Weights of a small GPT-style language model, trained from scratch on English Wikipedia.
Size: 16 layers, width 128, 2 heads of 64 (1 for keys and values), MLP 512 GELU, vocabulary 2048, 3.41M parameters.
Architecture: LayerNorm before each block, no biases in attention or MLP, untied embeddings, attention and MLP in parallel.
Training: a variant of Adam for these matrices, 122M tokens, 3730 steps.
Each number is 500 + 50 x the weight over its row's rms, rounded and kept within 0 to 999. Layers, rows and columns count from 0. Numbers have three digits each. The size before them is the row's rms in percent of the matrix's.

# o: layer 12 attention output (transposed), 128x128, rms 0.0579, rows 7-63,71-127, columns 0-63
# v: layer 12 attention value, 64x128, rms 0.065, rows 8-63, columns 0-63
# up: layer 12 MLP up, 512x128, rms 0.0902, rows 0-14, columns 0-63
# down: layer 12 MLP down (transposed), 512x128, rms 0.0778, rows 0-14, columns 0-63
o7 098:590433418427560550499478430477489492536454529559474495459528580438491420298507437513514461496448478474517486502519592536547589434459529508543560509502510431464507403439461587460462515472485466
o71 106:488543475477518486511554515545464427496423492590547501463475566531503374337502494499567494489531582572520531530448414495564588481490501517517458419516470492492491476528465505462423528474455450
v8 103:559467551576485500523457407549508504507593463490542528520544483463583607471511516475530567529457477518459531492471605488512406448610542518449517468496552527538429444449504520569522518513509501
o8 100:498533457512441470512426498592464557509535528550528497491529537528522523630463553518487481503527587483403446379543562496445501466422396512441472480468454431500524606567468436470531486538503413
o72 110:487567512503572487454538514449485449549504540477511450519521516535458502480516453368601389430453513538524510464628465520505403577555520508475463464541501576482507537462525522506465546559496577
v9 096:513544474498660534488524622474478506509523430554513474437441515516470373488512515483474506493463539424510487465481462459548569490429494524528488543511397517478457486508500502485544548427507457
o9 086:468542453595539496340498449446526502440557495484446425581396516488519548510494540519489402469489431540526446502529559477436509470542386591490488545401453618525530586552428495538494484518561473
o73 108:492481479530447526545475450438500518555453542479451537454484530481551471493524489563500661527447469467499550488366493564478534462462526497596497535563510406470472528501486529532610375481432557
v10 094:522498552502430489395437525482568475529426502438538556511510489599503524545510482541598503480566402507397473502469367544483437567529482437507576524453424445527540515580435512472525541550525516
o10 092:516577549473457490532439589515518503567603446465418482506567550452474483483530538505409543564481501488549552393479542409554522570433430418447512496512562486466390493367439521452548511463398512
o74 103:482425529515537449458456575514537394554543469485578546537452455465503570660529556488474539457554465438528550508494409488449470524481410497409502461462538489489473445533522512528458547560571533
v11 103:444484526500575564441496525478430461429508485449447434500471460520519574469468550508523444517485587481487458464493592463504504463478418473479547602554551561569391477549521507556501528547604415
o11 097:681527457573514552510564462558515430505478472497509440509536506518469461595492494561534474422575443453436412566530510518525547448459506461587540437500467523551593416526471492532488562478483422
o75 100:498518478408504504668551484545575435527394551512410495528456499410482488559468489495542460407553448372559483539487505545577501503477495457534511537577532528444551476535501489444505526381441502
v12 108:598484474480617488468472414482537540459481550563467537486476536568527501505515541446433483513403638494538548429475589392513522517545497470459505587485522529475446477510545427542513548457461445
o12 083:444496437592530511471504569569515432562496530553441465496479419542572563588511549498488442469467459477428498617604488516476453477493399578519447471525485450469545443542470549514476469465612545
o76 110:450450502369585437613516541467496592540383578457388453484461527524550423443439493456573510395464548534448505547502524546549522508515469461522552543595561552465506424441504467485519520447540488
v13 097:578516453502492552517463512456505426580442432576539572483528501580487512464456513450568526560522498474486484517472435512477394473379488613468531474471519525533489580494532490459505452523535588
o13 109:458499581402460491488542628448378540459482490491582449542500562421509408473509501442430525543450520506465558560445549457530595505518588476503512562558532537484506498482531429483504591459506476
o77 092:534610437614509522501578412437511500502496484501592469487500423475519598461529398530420541521568392494604442459522433549526527538486541474500398465483521361521448489439510562477563459587530509
v14 095:567406502438526419572506552498462503539542568601499518503520558554538521487553495436476573410543523510572584407479463469475542441515580482505463586526516445477450518504499442509410579546488449
o14 107:460549476495375487489530558565446558512583441533384610522478550438493498521522540472533463538469519477530467488530508478415369448483473573467523516487509557531546586475420412364551467585482568
o78 092:508471513421519524537475533446507497483512617490377542481505566509516398405428545440518512447471608528459529551435527543426582436468386578504542540510511529475515477486601431565497495566489422
v15 106:511548566400516486551534416424552543549484438412496535491567511520512508449492412530456484491548468536532505554537476520482547531479560578562511471529461429465458510493469439434473481467504532
o15 087:425451569462519473469437443491499469424520538571543473452543429510407469247516536466489503488552662550501516428518502509498484565483543477492406484552522468503481599510607526579564468494554548
o79 107:448548450429462467460469492531552525539545495484509520494471465502518526270588459472384502608541499494484554473480511535435550525517522567558482479436570390486499453591424569446514485493451492
v16 103:440491481422500473467544511367493492462514477565439498484465455542489465521465481566499460522476530401524520507486468478496468498478581596523539559537553505424482450532494467522456428408551491
o16 101:531580505524474544572466521516410510483476531433488554471505483507513547409606483399560478542487635542465642500497458547477464452498462496507514519495524513454520504460550552520488500536453554
o80 103:424452532479504539631529462635447539545452557477443555469452474488490470492477545498509540483465460497531439504498592554535500455568502448524557516542511486421534465543436487461579475349493486
v17 102:528503561444486518483443503489539452594510596516498547499573510419492532520546454534429552493537480654478546532501455494450486461515444492490489398542434552557434546464531469550522527485504552
o17 094:513473510362514486499535521549539560409511457579542558421450533522519487464458452473531532499475495520464492442500406516531607533545540486454504507475536482425514379627458486494419502520542537
o81 097:575441614364462488563512569430526513529477465518485442501462481437487444420556458432470464424443524506457471513452489516491479586485374514471519553499567472488483516442495519431551552423526488
v18 099:535468507569425450592489431407512484616552548482517529450502491414461498517610484534471498408526533442510555458523362529595516523542436445525488481507391408594540563487454555421508505506499495
o18 092:417553544548577496527432545513579562459546440482465546511533445527500512557441519546400454526568502497505578473464446524469468532560619553461503467474532474463506477492496534557442441510439575
o82 097:538484525686392471389458477488466577498611445455622513545478460544437559666525499526415535490543507458461564496485408490525498425583519477478482439458492522541463496464464497459465562539532453
v19 092:488431429505488502408475483480530476590564467430444523524508464517494439584494501603515468549490495435514505540386524560556526424526618520502579429448494443463504436498486409529409564594547525
o19 097:442519494518413482547541452501430514415435469487465581513467464538511606537550502551517445508521530550489575458573490562552460470466530516511426518495472525526451536451538510433519376501406486
o83 091:487538470515484494526454536540553505545443451614506514493503558529374537653429581504567559539398587535507478516513535532445502558543575476463549432409499566520528416551450435447465509434482479
v20 093:457516529489436563540475576599514548550534440421572557560486455415444508475541556450499431458530457508538438595507596524470468528621472494579490482467457441508479482379494568465511409540560417
o20 088:570573510447588530514493372485424526508476564508524398537545434464522603503507532557536527512456567457499502451485488538518516516426520426451562467460518490515617454438473441495512467474533489
o84 095:546547540635454592441505421443480431457519484463631491506578440515474553564521456503546524524596462513494499528552418526433460526500561515465532406466399477495510594506553577564484506594485603
v21 103:518533427532495528551471489530439517438612480479470470514576515425460636518477523545481527448454500544487603419503495523507475470563572513432431475438465495495554575481445487555599533516487517
o21 102:417539594495513439570431511477470541513548444570503532544490425457549544536420527507433519492507539451538470528447535512566434521521450510482508474557507478469420490581480507464493520504494494
o85 102:544527522485455518496487511447544510427472536564546486517516455498488428550497503538562425486564459526490571555557459479535372540537516452485431504531497593595490544466530470556412558492549498
v22 098:484527539525456499485405516498467495461522446495509495458416539417435401446526505458487484492477521336561582511436500529415492522533404476604532422544470485450453495514608539489510530550513508
o22 105:580503466520548510487512462497555468555397552541514356416558466490522531625436492520487452484570472486452502444517534478494571538519494492498529548393526568476571428491499568582529467468547533
o86 098:495584506640450563574588470438508463472443512442546495451552546540537450536509455484543457494579448505537444517450376457509591428553517487491550469482467497483486534531457587451564563477556524
v23 096:496550632459478584468431435548556524533508449447504492451471507435447491512468518557523462356487462538527485500526521507449497585447472525533460493493528450575517600503433515502500491585493486
o23 100:499533491532507404589520565387504435501435565501466399538524534526484584409523547467471534504426448448626540413477458520445394444462604486485533466506539581557481484438526562526458550520572529
o87 085:553507540585417497440483471530501591439508408448569507543530438527498541554570507551379519525447409515491536487432559483357530453530513480574508467423470538504490566538543465571478519626423490
v24 094:472362478468446601483570420480559479505564491449468472472525552457489468452558581480493511472526517514502470533506475521470606456531450527492498498578399601418519517404406468462500511457544532
o24 096:472525515440546421450421508505467512391462495527459553572499481606461564525493458541485518543556482504507588511479454468523435571427593468551580449489645469440595414471450492542470462459509531
o88 091:541502529477554539548438625450496418653422486524484456459509603482442502576457491479555548471439580535414512596450537492446607502486474522505512535493511492505503459506459504505520487496482485
v25 102:545469492505542556489589561428453570529521461561567534491475566500516533502565442474482553514425498422497533558460546511494568565519562505487567465479479547402577497472385505470505524460449594
o25 129:341585476513427483542462501523571434491475518514458540445550470491473546522504492470512461461609599509488587477521534437482419485499476580477402534453523473510428613451558571498494401395457543
o89 093:407450464572590566491562497533519445490548525468515464453493564492519532446432406534506513470370550499512494505539415448546513458509567500489552481547491492540531594431501647518434463560462533
v26 098:451411479536469429505532439440537546564531489513521457516576507511426408513389491493502645513552513538489559593563466553556569419492488414553501460503472568459569482426560436444553490454529443
o26 089:533492541374564528462508454510623496449429442431461515526457543549505545488546502352478545523514368540481565470549511431397517471582508552444509563504502520461452419515536536434466525568615460
o90 101:565529482546420572427490557499457408462560506556461510468600589507410398562490486485519443569530575597447486488505552518465546495462536537441546581529441492532561453505488489505477478524448470
v27 084:343481541461515462406516505456536480466440485363489533491531492451526410499468469504524537528590463496537582486468529501541625533526476531540501539537482501567496478567474424430458530455458561
o27 092:516484492500469458547524559386500454446425519531462489505541498486436495487550471381381531472566539466477578485491483527441463572448525518513436537474565456455491423443433600532526448551455494
o91 080:532523455329579445584467623527587468508456577501403472473502532468461495555466521465496519517517500541467550464510527482380518503515420569450498564455557523413584430575470490479580515421487453
v28 101:466432450401479508517487520403512483631560418519489427533598531460472461556502486575509507540454459469467443510521485581469505462501501543517540469664466466524548490446514466524479538441490481
o28 114:496524551421452500524542446613457648414479454435415569569449493520480515340488441565517492487528542536428544547474522493521506461533580467519538468517561502451455556476503472437494452536443422
o92 101:514466522588538540567447513540500513572484442568491466473495486486471516555489565542457588606429485480544540387435511547442536507452564517552535507442488457452518479557405499490484535435425448
v29 095:476411500476493530509425487479550430521459372498551587516517511492422433494488581502496484515500529547573401561568431468561447552544480423523515547400464549460407587462552452462513482523441485
o29 097:495520447560533576477491449404491452514407557519509292431575558460566551541483514509488476468494467533479519461539515517553531424506507533459497534495452478606576443512580485581517516446634496
o93 095:497475426564374507358480454521542449477470515540567495479497506506495543574636416515500502494540484557432558530440446483482541533455610501497482466473397519513495448434495536567398471578521473
v30 102:403410414535516483446408440542484502481533487546505480481434533534511498488550458494501435487520569442488556474539541525474561486582488438547380622496428498436481454456463539546576464535493460
o30 102:471561440586528498521490461511518410533509500492402410471550484597549544643484530510481532478516461467541498516517514419419536443519511478473518513529613502502482472575537527549460442507600615
o94 090:518495504525510448512488522469574504565487525485407431457443569503508455582446544480530462503493550528408489539410579452501526466517477486516578552558470591563499505437498406532463513360500400
v31 104:464515439531551520539489455498472490531373477567526521483491518548513410477606584532470427593516538486464509517491522424400533486423533514533430422584535629450598494511509475473488433402481520
o31 102:494425500433505501568599532467556547504361499519534450476507530555503451615543470374461537513508451431500591526454540466422483616478519550512489554452580514524482500557519538620520464502550524
o95 109:417515418536561527513491464572427481446505497455448404423557533554534498437548442474583474563492463494547461492449515469587495399537562455559511537520443527490591487405526591578570373491493492
v32 108:549508491471403545515540443490579607562503577482478495425483370460490538509607459496512409394464565478504478493513504515509448485564503516452531531454391500450561502461514561504495491527526565
o32 111:430464522472495476583474581531476408491537483484518528430496500513537562521503534481529506549557583538476573393546332500527480452450510457496518472539538519489569499479497518516470373507456594
o96 111:459442608509486492444458500473436548468565498485589559539509401510516519463521515537451513483465527462483381612454512587514442538574516393565407480501463453567453573499567483523436520520530444
v33 098:454411601523432479476547468513572493510489530469554429575616559427533519470426506518492435501461364585500429561453510538520422454544455551420579500490526514551425578466395480492498493566512503
o33 094:491435529463594463498472532594493435544435531493553505505501535554458512385398450476455622496403443516471432496436567462578570449606501457492471421567514473520489482584436503485449538478508445
o97 102:564494531618478483496503536519521460382512447549558521549570444496446551523505442565433443508509468504498531459575509454441470580465491516496504456440522490476537569536487490527412491597451490
v34 105:521497507564505444392487545517463420455591474473388422549586520464488451453450559538453399501491418525568446503590484572463469507577502512483441475528608448469570472511531506522537483454538527
o34 121:560444428471598583560591535493468549471510557432501446507480531493477446460551474644503485518493450460535487567472432536556486433533488493495580512494476477509519448431470587390487593480392449
o98 098:514460529456473477539476570462481520498516457500568491490523494504464512481443570568509517485519552535427575513524540470488501540451450480491545546543529579552477555527425437318506501396426520
v35 091:511533543501481490482391585490482469560500536569473483527467497516599557489455488554515536446513452618492502435517526531441511503547406526621359478452538452493445471437618564479427455460535401
o35 101:614512469469479532463575482498432535526537490471459449513427514491456475516500510553528539542357431496535465549591520467483517514495568417474570532433552528515536449571489505486402585563588494
o99 091:537449571513432524518520445528479612457494524442501491522551430493525370507539519451495470586552449470444497478464532413385510503466452509481552598565442553409492589469583497476486518565523520
v36 098:459465444463524556410575480490483468514508526465486484554496472501276496473403599480501553511525438487468490461504436493474497511516518497599508598545429471486547614453550508489532570460431506
o36 119:497546518431501531515516446447483463408463435486434542485573452491558492449572536517503456504521580449471621428493560523567536567429574479494504532479506466484498516346455581464486497519365519
o100 083:476478412528525495501576512493474361461511532483535515483593477466541472554514570434562532488513502438535494537506510432452568477454584498534462462415485522486528344539530556512476540550419504
v37 097:430501515480509509467502541428532599552467472531504560451423446522421424488444534464556470561557482382477483431493500538439507521424556473514526558570509514476501507606476493544449444440467469
o37 101:621591445511488528535547562530484379447502554475570511453587527548481443488544495412505538475487497439531603527480456455507507511502548527539463533419592483563560441412484605501444464565447533
o101 091:500458542519554476639505504547477460503437610491437478516451504385537480567468484587476503524524562495561507563474514520565553532579474522446526635521516376454515498554521460489559457428499480
v38 094:539489438492487434493462578555548500436512524456524522455444485463568481518401459472542584485565495543542429535419426431588611491572510537503572497394529516565359497569487502472512478436470540
o38 101:528514530546556507394499520394454491497563495501540500508486519482466480360489527514520546492466490522512460521594506504496435492459474547470436490462436465482600595563534458478433555551562569
o102 094:583493558335544438584516585525505448468411574546421551494463478474449512403494552508530557461499563483495548467576485537507522505443475543457481522548550480415530538520475473454579528521522534
v39 092:597474342500484492475484523553570401521475470606453565475480488528539523474490441573504549519460498493494484516527519663506433481460507430515547506485523517491467529424505445584465591483537493
o39 110:466479487525498485425467400524476647454565511548454492483514489455510522529520508570547403532494444564471445563585465506590499508486483477486522581528430451460504656493565469437491530519432450
o103 093:426532526446560452538472567448568488462557511479479432478528581489506495460462544457551511508475526525489536474411560468514536467478553553498581496497528532461423409509455542465526468519443373
v40 095:488460466470518473442532466505613510556451472565509401537554506446538572462510483553464538440485480470590481535531565422561541525497417544455491606536511498523536562486413405500502426447528608
o40 110:483421451419524452522489581484499432482516548506543479473485571506538446347470505467456517488499521494506535521521421465498424512498541543543479470481526490569500469582551593638417512528600489
o104 081:460481550484417478472523585449455453406485571462474490498517451535476554385596424507473487435465507486469503460545528584459488526519492507516440527540569434500569548557572569542460472498488396
v41 101:552524502465587506511515461489497450398497582492475547468513541435611523448500501501423503502523510525420543472467518499521560493482611443421517551606524383466422435491534528480517532480471644
o41 096:338532510489473476444422527507520556473632505531404609506494449461536520454475439605469457548493528498478478457467577468517451519585473497483501475522479471492486632444443457433557481542421483
o105 102:513482498396612429551441549518508514607456491452406490528484513510510534306420564437465498435444547502488546542532518512522536565486425509538483488561605526474472450503433484403512558448475509
v42 106:508513633428492521476458471511522575475539520458595447511528419501541498503435499478497519511497598478583533467426423599443512486554455513406386446554509446585559550474474406520559558484476431
o42 096:478524495580508455526507535521537463506491459514426568565545453518516594445559447468562462511516414509443437449584535487465408554473506457532497446444465512472517526542518541423548497448514523
o106 112:537604442408458504522398615498585518520468528543473470536479561515524416465512578580389516495443477525403546466508534462455502473465545542551456523481483507411510495437509481497443525481407495
v43 099:436527482422473558484571514478521466489491545545459493593577467512494411516468503557503585532577451527485451544556455457485552463447469549515523403609465447514521492506593552517528442499485497
o43 102:593449507390593484494489473509460550438489490491529582537450603450480489411488524490446504515471435569440471561441512468504643515546507469518614500517571496486456565539434424370445610538533473
o107 102:523536501476429536517469494490500511499546396466421544428509457511506526442538545549404511538553416460507516507487633530414513436408465568474456532503468378442532523546473482565588546475487499
v44 100:600444589530521503507468471594423532498558494492462525483455510471512529512507470464455525512401517471484496550491478556520524488404342470509535533488485542510527487549423511529515473478465451
o44 111:531547392484477538554474462446596436585445539505464458501505452528506481391499506457479481523550450623500458517586572492482457462551454471486520459521436545473524452565558452537500533399597575
o108 103:464428455419465521484507575439514468534494479481482527447502530519518467425484400568490433425468482485567632502462347557601522430474440500453559432545558494485524531415560530511541474526487553
v45 108:541494497413589460552546422572604457469491538505469444503523509408503597524385436597531481535493481627494500458493408446515466519492493486510468495495445583492488563431509491487454449419381533
o45 086:494502527455513484460485500400455485410510452502521569480508498494521524181581525465517450469465533523488508431531451554514451558463560532475485524537403469523511561545592548593537547562481510
o109 109:545424522270520462489489580555455465513483496507485509512534478506504469220550492438534462409448537519451517594452456522509516558532529471518497529514477512518539538453548497479489515582430471
v46 101:441467506541463600437565514482460468387527446528509485513430471474431461494541563561494431483442457359557467453540534543507482455506565531470436543501466593563534426477421479521404519521535539
o46 104:478485443573482492569495513473450465456542455484516488379530492500507522688514502499552525513585631471529543507460428570541497514433497496541532542520507462500562461424448561519520399466402558
o110 084:448517493587512502563551460470526464560460530464515466504495475535477583669417514523515464425423476491490505538415551425515465439541518474598464426473476578536495494553460518463515488383426515
v47 096:540531499513537480481612571563455490523471502483504498437428427487560571506453640401537449456490482538476513478500494517565501503519513471548533482450558515415385451510467620427433439544462494
o47 090:530554489521524498391381433399512523486510533523474514519531507531455478494528437602488517570446514551529413489426557512488531511471479429521493504450448564621628560486496428563626496498422416
o111 093:506490479503471515450547393522560467489498501488499575552493454524556571400503470522568509460555443476575490569484420496551470523530509518525457415539434526537395567468583541520536495575499541
v48 103:591423436525483496523472511546429512473408445547495448545489520404414549475422568443491467373457561523478439521569536492524475447530513465450517498590456557521530520494403504522464458490458560
o48 110:513505498468535487520503544550436603487620522581543514492491478526518479426538443557450557558568504483444425468395430528560459463444548513529555493548519518529548424499532464555520479528536470
o112 104:595528488515511553514563475422467402515408606501451427494576501557457575388438439539580493437593506490541506562551443546553464530513558504564470396537420506548583544467524586576498559513433488
v49 099:537546446462500557508570505453444500535552518557473511601512507528557523486396475481431533515511454524518531479497520406466445474474529540534554464585524469547541566542579417474537493494522533
o49 101:472488452504515472466552544539492511485523428568448622438494436458597478337520483578553484521434569495498493499441454523592540498508542457571441528483431506474463489438424576441504463567422418
o113 094:525446458370524542509472498571533565572449458510466418445507539525503421313471542416442510464544521439488508544523562512475554551517480528524534498511511470476563441523545518435484460543488528
v50 107:460580403496542511595534511474477510503456382481495566359429511483388506472433567451469576496448477455413412501432536511460498516405414490530594471509518558491527546555573549579568450513454494
o50 101:581498416531504538410523480401595520462525571526510472519535505517530457402564458502536497404458406513536525459532448559455565514496522522507470574492483486552507389419492515489459591534578426
o114 113:530530499469539557524513382485480519522464434486436458471445499449544484337532413499589527566512463481582465480464498549560565493513571503496491548568519437502470510501523511485573416552494565
v51 107:605515489596555425557480427481493536461476560499475530562501533511578534506458506331432430449480541545415551528543567428577508507540474522576504530447447601446456457456575542543547452487521473
o51 096:512522530551474515536560539502533478593612518496523450503474359521430499667544439557533524538523444499519466558529486465441556444519451439413483484562426535465506414558554459461561541466531494
o115 118:560399428453523499426500510417474566501556501455487593463567519563513487497503427405570492530575530556473492566560486523509478548554458481445528499528467459581522482391532470534529481589472546
v52 101:521431412451505567529500472568534497452563463474454391399509484496464445469581627452483550439494532456503509461503559503487596516513558440496432519513499506348472462469523625470492513433510505
o52 090:473564522388512474488520500471492501431451517467372522540504493498514569458580485558516457552606526470552574450495516526501482521429504473545626462508535560493619508384528476496477428526451570
o116 096:528493525404571486601533526442443488541425562500451458485584534439541449358383595500542513421503549479529518585529449558548510440508400442521517524596502593517501527488518484429520567373471542
v53 097:562519477499435515531495458506468524464474544511476505423494411557489490539545485483468457494397424497478624451472505520665428531577533543537508525480537472493504422490557530534495495560479586
o53 104:411532528549501453517462534494429389505543516453500569505487455442527518560491462533462533553506529594467531482540504483509542516473443419462533474597454495440406568423470520384418427496381540
o117 093:514461476437593435465464425445475611458452568457583512482504407555532502523421591456516524496496505508542525553594503439486428519588477442485498428474540542451432458487531388476498649449542505
v54 101:468499513481518549542486423426521622450507446414516556509426518450454452471546576477434438430503459425510575465451517432436564576505509577549526516492397440454538512466435472467500539505629520
o54 127:421541431534585442422464523481570465556565494526439424481560391508526569568487495528436514525522564496536514443490494526518416543471479533472457491448610493565540413525458485620583347449509529
o118 093:518499512682511523596541441490562452509490468490603476513514511546531514561547438487554578542595396460473517534446488528520523533463541494564532498527471534447487460599569538450555455514507551
v55 093:430518591526489549539538458549529579532483475444508455465496508555469540522445478484509530498531507531514491541467517493563508488409511467493502565421492542521500517433473451492472441514421359
o55 093:465480494528528475476409432453550442541438533494588479496500514593508495524439619425476507448534467538532453521548505464494520573528448519479500443567508438545443570599544435556495525495587553
o119 087:458548489546372490402497484582477523384553477513522565519521497503566529615611450556454511547523423543546503471524556494476453450477575546507468506481468488488503527472528494626435454589480437
v56 113:453499541528527523516522555449525485500497501503512462440527532477378407500479496532564531494528513538483509487487369584491687450416540606421518515479516491508518495528477525553464548518492458
o56 088:406468564542456432477502401440498421493596477537563520458478452608510538352495486473585564484532536521553486409520487488502455570520506500464426475535454472504460508505485486467601525515488523
o120 123:538542469553415531494447548582513494507520419530467560458509576451501495465496550628366565524418561483517567474373552506509557490426527533561390516540494498494482487522403496534522433500426462
v57 122:499488490496516541529488475449444334516519490430479503483493544567452519465450524455441430532540539554521470483449557383477491509451472369491485425523419546565536536475522532530533443532441454
o57 122:540499540442497619548574492486501615514449505466462521541537555462523487470574502525469476433524464480526495526454536533553583435435515530549564570517521448478481442520459500431518669425444476
o121 114:540415464393502494552373549415508561485553507412440502553469481472462529427560481490479494495518566502462576552548423588511528500502479429519534451520556461522558485360544577542497486547507499
v58 097:501609499457542475474561506521530489489434496403518557469435464521447521504533423463435533521491386412467496480463546548493459456476518558525541551480525507426487562508438506481405469440500530
o58 099:476443437470394468478394509465526459480526593548523535406540527506531432601524561493574541449448586582556573506542470541577486576493378404474432516445515463517475453490464565546606424558481439
o122 094:414447535390534438430473536517535477490456500463487494581447546460586491487592506495527525511496426538509579485563464484572463556530443556464441488468547471529457473532530499494562436477536508
v59 106:482331441504431528508529507564503468492494519523573443563587458476501521472456469594528537508531500650467460502532396396534487518514456579536499514562570506487474559504506514503576590471500469
o59 110:536559555502503488547572493499523578433530481463513521559510556467491395437550417531471517521522462484405480498460541496496511556458584514502488475565391563467500502442531475469450524525389470
o123 096:596482419526515497528527563487469413445544471575553428517576482413513468509541548510504559561518428430497486547508492527437508487392442451434577515476482603480552492520510545567492572489445540
v60 099:583559501479541532533477568417437571466507433554483510464459473500520438457514431561541460426499605478541527534404462442520520533469472398546520444479454498562442490535457601512551460517529515
o60 094:456573530575562487439456492533470461618560528502439445489422497460522550420480576502455452500545463508447556424576425527465486534553367577490530489447407525443457499467523494440451642538565563
o124 103:585505562384553537627465469544421575479502506434488395476463510488457496394449535553472546441456555422520567529470499548496572467438536455564517523512570469487523487460427454396546484438554540
v61 097:533506556589508529511458615453506377474394436480567599584491547521443422481397447468513492493478542477556392475441416579580463411532450469543448475503567566563534512474503558496470501554571439
o61 115:671484508572459583551527452541504502485522464517567389458523512451493451669523501591589488473530458499485460545473464536481549519503501505509513563486401477552543466490475580503518573464486473
o125 082:531600459637412540433612418463535495463570496462549578550545499596466556625542462521416496493586492487553439462480443438531512434479524502508420373446469472533471493445478547558498498622403496
v62 103:493478494573474512580476522496562611466509502495468431576585530487463470513445501478472446504532551463532515564526514443549543555457462577529370432479468497485527498434495482520546482444427459
o62 098:434461512490596449492505449509522453533470553507609416522517487548530498566454468485477545514535416491472478536492534433404507490604445486430532519521507561523424448657558476562517587445605537
o126 100:535544458596392519448463481462479500372544511512477467428604503529527489529559460613411466592672453550473555515522551466443489486485514520466504556514401495532586539477495520560479447501492455
v63 109:454433534511555370412573479489439401569566504481453510433471526448486508493379512458537482564525520485509474612573432537521559506498485507453548527508467414485599548526586557453477527607438445
o63 096:543489502481484606487473509530471541365514565462484478496505557484541445453532426561408474499513521513507541486437483498603497455503581488519510520500592457586495540394444487504499520440428438
o127 102:552528472544455502483439560469537478634538442468470631477454535450469559594485586585553499476438553507461510536465516568409509520485490572450498507557480466480440491543445467459417585511477474
up0 111:517477515427457462532528510470537442550551525456530492546506443440508469476608452543514463517468518479481477622498492438581494432519515455415419530535541567466520491465400430483605519468470641
down0 117:493570424520521567511479537508456408500440551472484534502462500442419514533453484554397488464529513533546479583481478574538513417432583572556425498542477501627455533560400548500487458540516485
up1 100:596502463438487454582500538518512546539428447582480519506474562519486423501504552556439549503358400506500516448502530461517490501583480526485483538450521564581490479463504483547454497451509413
down1 107:514532513439480480552513487575489537504550474566512452527535455593510510471611464523440595469593474560447533418452463496478553390439511474523544588449534536585524453495521529478434512463432464
up2 104:545494492393506601652422476485590492486528542521517402492499516500557500433495565529514544520428384439536427528528507538550492535541465459508499578383526508480525465519538437609503482488452507
down2 098:469562485599510469405490494538453513527454515530472503546532510474445498512466539456575489462461487584559450508508552563550547513597440402493524486389521474472459532445477551515453495515455601
up3 099:575486592518466446483466455483507537515520480510417533557448426520525500478515467539452517526490445519501470550407458401590506534510595548435546495493499498566524498464505478515544451420483522
down3 097:521471579523537518450563444473403527388420596576474369365480491509442524491466506480480494451522519473511548499555581568476476498464453523474498524542612453429482481565557624476510513545452517
up4 098:517490500402479513457432476504554549483503506525387520484593545553466504422484495513414521526448558426518503457405544559526444541467522389515528499527534476486574564489580497477594530455519478
down4 101:494536499577491516625410558491447484514489390351614501564515478414511476516493523552526451476498512620493482427503511445415553448534500508549405495487460534601470482463569489481428598489537462
up5 100:514468584466518507473532489467525512455418420505482499502449553438461511507434476556473529475484539560471435625502447461523451530520525555441512521490494506512571465540412402476499558473478454
down5 099:475426502443460568483553506589500504431495536481490533464493537430500413399537491445494496498559448628508409480600520534502454486482485501619491490521423603479513439555552501578545499541478504
up6 095:465461497468523483495478568500501528590493548511441461461562593551474363436557594550553538540471473455493553470502503404432524466457536474432436512567479508485519513481388475510455610464574543
down6 096:438581469591551536572530478518474487464511478510503471433514484479492465704497412493512456519559485484456452524566444560492484505521600468636482392428439506552505492460518455530593509521512506
up7 108:492447519458544427552579435519503492553528513505433404494530576515526542504506549462514469532397457470491536576568539517501535442520484479420527539482543572460510472450450505541451491477508510
down7 115:500517434456484542586458545604477503544598450527493563574519503538494525484476501510498544474505400488478476586416524535408518480508451537456409554497436431436527476470561518509452475491460432
up8 103:464469486490457538570468569514454528497540459519475481443522529567448441483485601538581398486486474509445442533508529502478582566522534481457518474547584459461534482512409544548471607471472574
down8 101:607414583527457518451513460526382502514563425491485452457474535526498477426463531517471539531499575494501546407454497457475484448606517543468575523436508494487517526634559440543494505482460542
up9 103:533464484471561482576540499583515403562519465476427446566468504559485573506485529533541378445411482436446464489437477506594508564558437452444605534496491551482515548485445486544443519574574527
down9 097:453500587540459578361506508478475520497542487557435512519577525623497482610481326529418416546457483558465415427498507437575530508492553544472464495527510491458540535478464484531502461508524504
up10 101:451576473428476604552497476522456471524473478594426416484475505530464575519528594514566405515400503559413451482559446386507539493547419499493517451510528445473457510438480500517539456473592544
down10 098:447529525564416464455495390514444483508390448430609515492453482468514440682431491518523529455595543523599525512508569541546469576523504446532530471515506478390540436491473478473549553506539553
up11 103:608494606491489492483486442600526487508513502526547434570524523425493511509511533470519546506419527505527488564431515504530472571514471415509489556500442416567528543486558498496506520483524550
down11 102:546575388487539452574467540520482392571528489446471419594590458543429523498480542529511405480498411492493499477587484476480512491501520538567494497521607484474510472499539543473425485559535534
up12 109:440479618502467480588534531442479489519505499544480478553554497589494526463499458503498556488519519532497488446529472430489521555588447562431428598439517542523551548500462498546446454470522543
down12 113:524509518495553468538406509499467511408472484374521490497460494409481511543474631549645549516384529419496510508619465538461463508477442484454492489428554524500507502509504616521506462564532462
up13 105:460422508441583412455430423540594489493490410466486501538476497496474529462492467567427429480367499443520420579496434401485496524614498483474567588598505491453525505466458528471463550499498532
down13 098:560534463500517556494494529531505480478492518369522517579544530590399505541487534549529553510478436502511515466486532526450462510435397532516477517372465552459485600538500543439531460466497562
up14 109:540531437468449473545458480482604497559476479594477460494526524559475412464479509541554479522436457482453524504539541506567464575475472451458545570468470541465454456501476481528468547478489468
down14 109:542479491462496511499544604569465479472460453440542535451415518512419408460507522549546441526496467499478485536461523553438449495439514545460458506556488536569467488475448569640472397448590550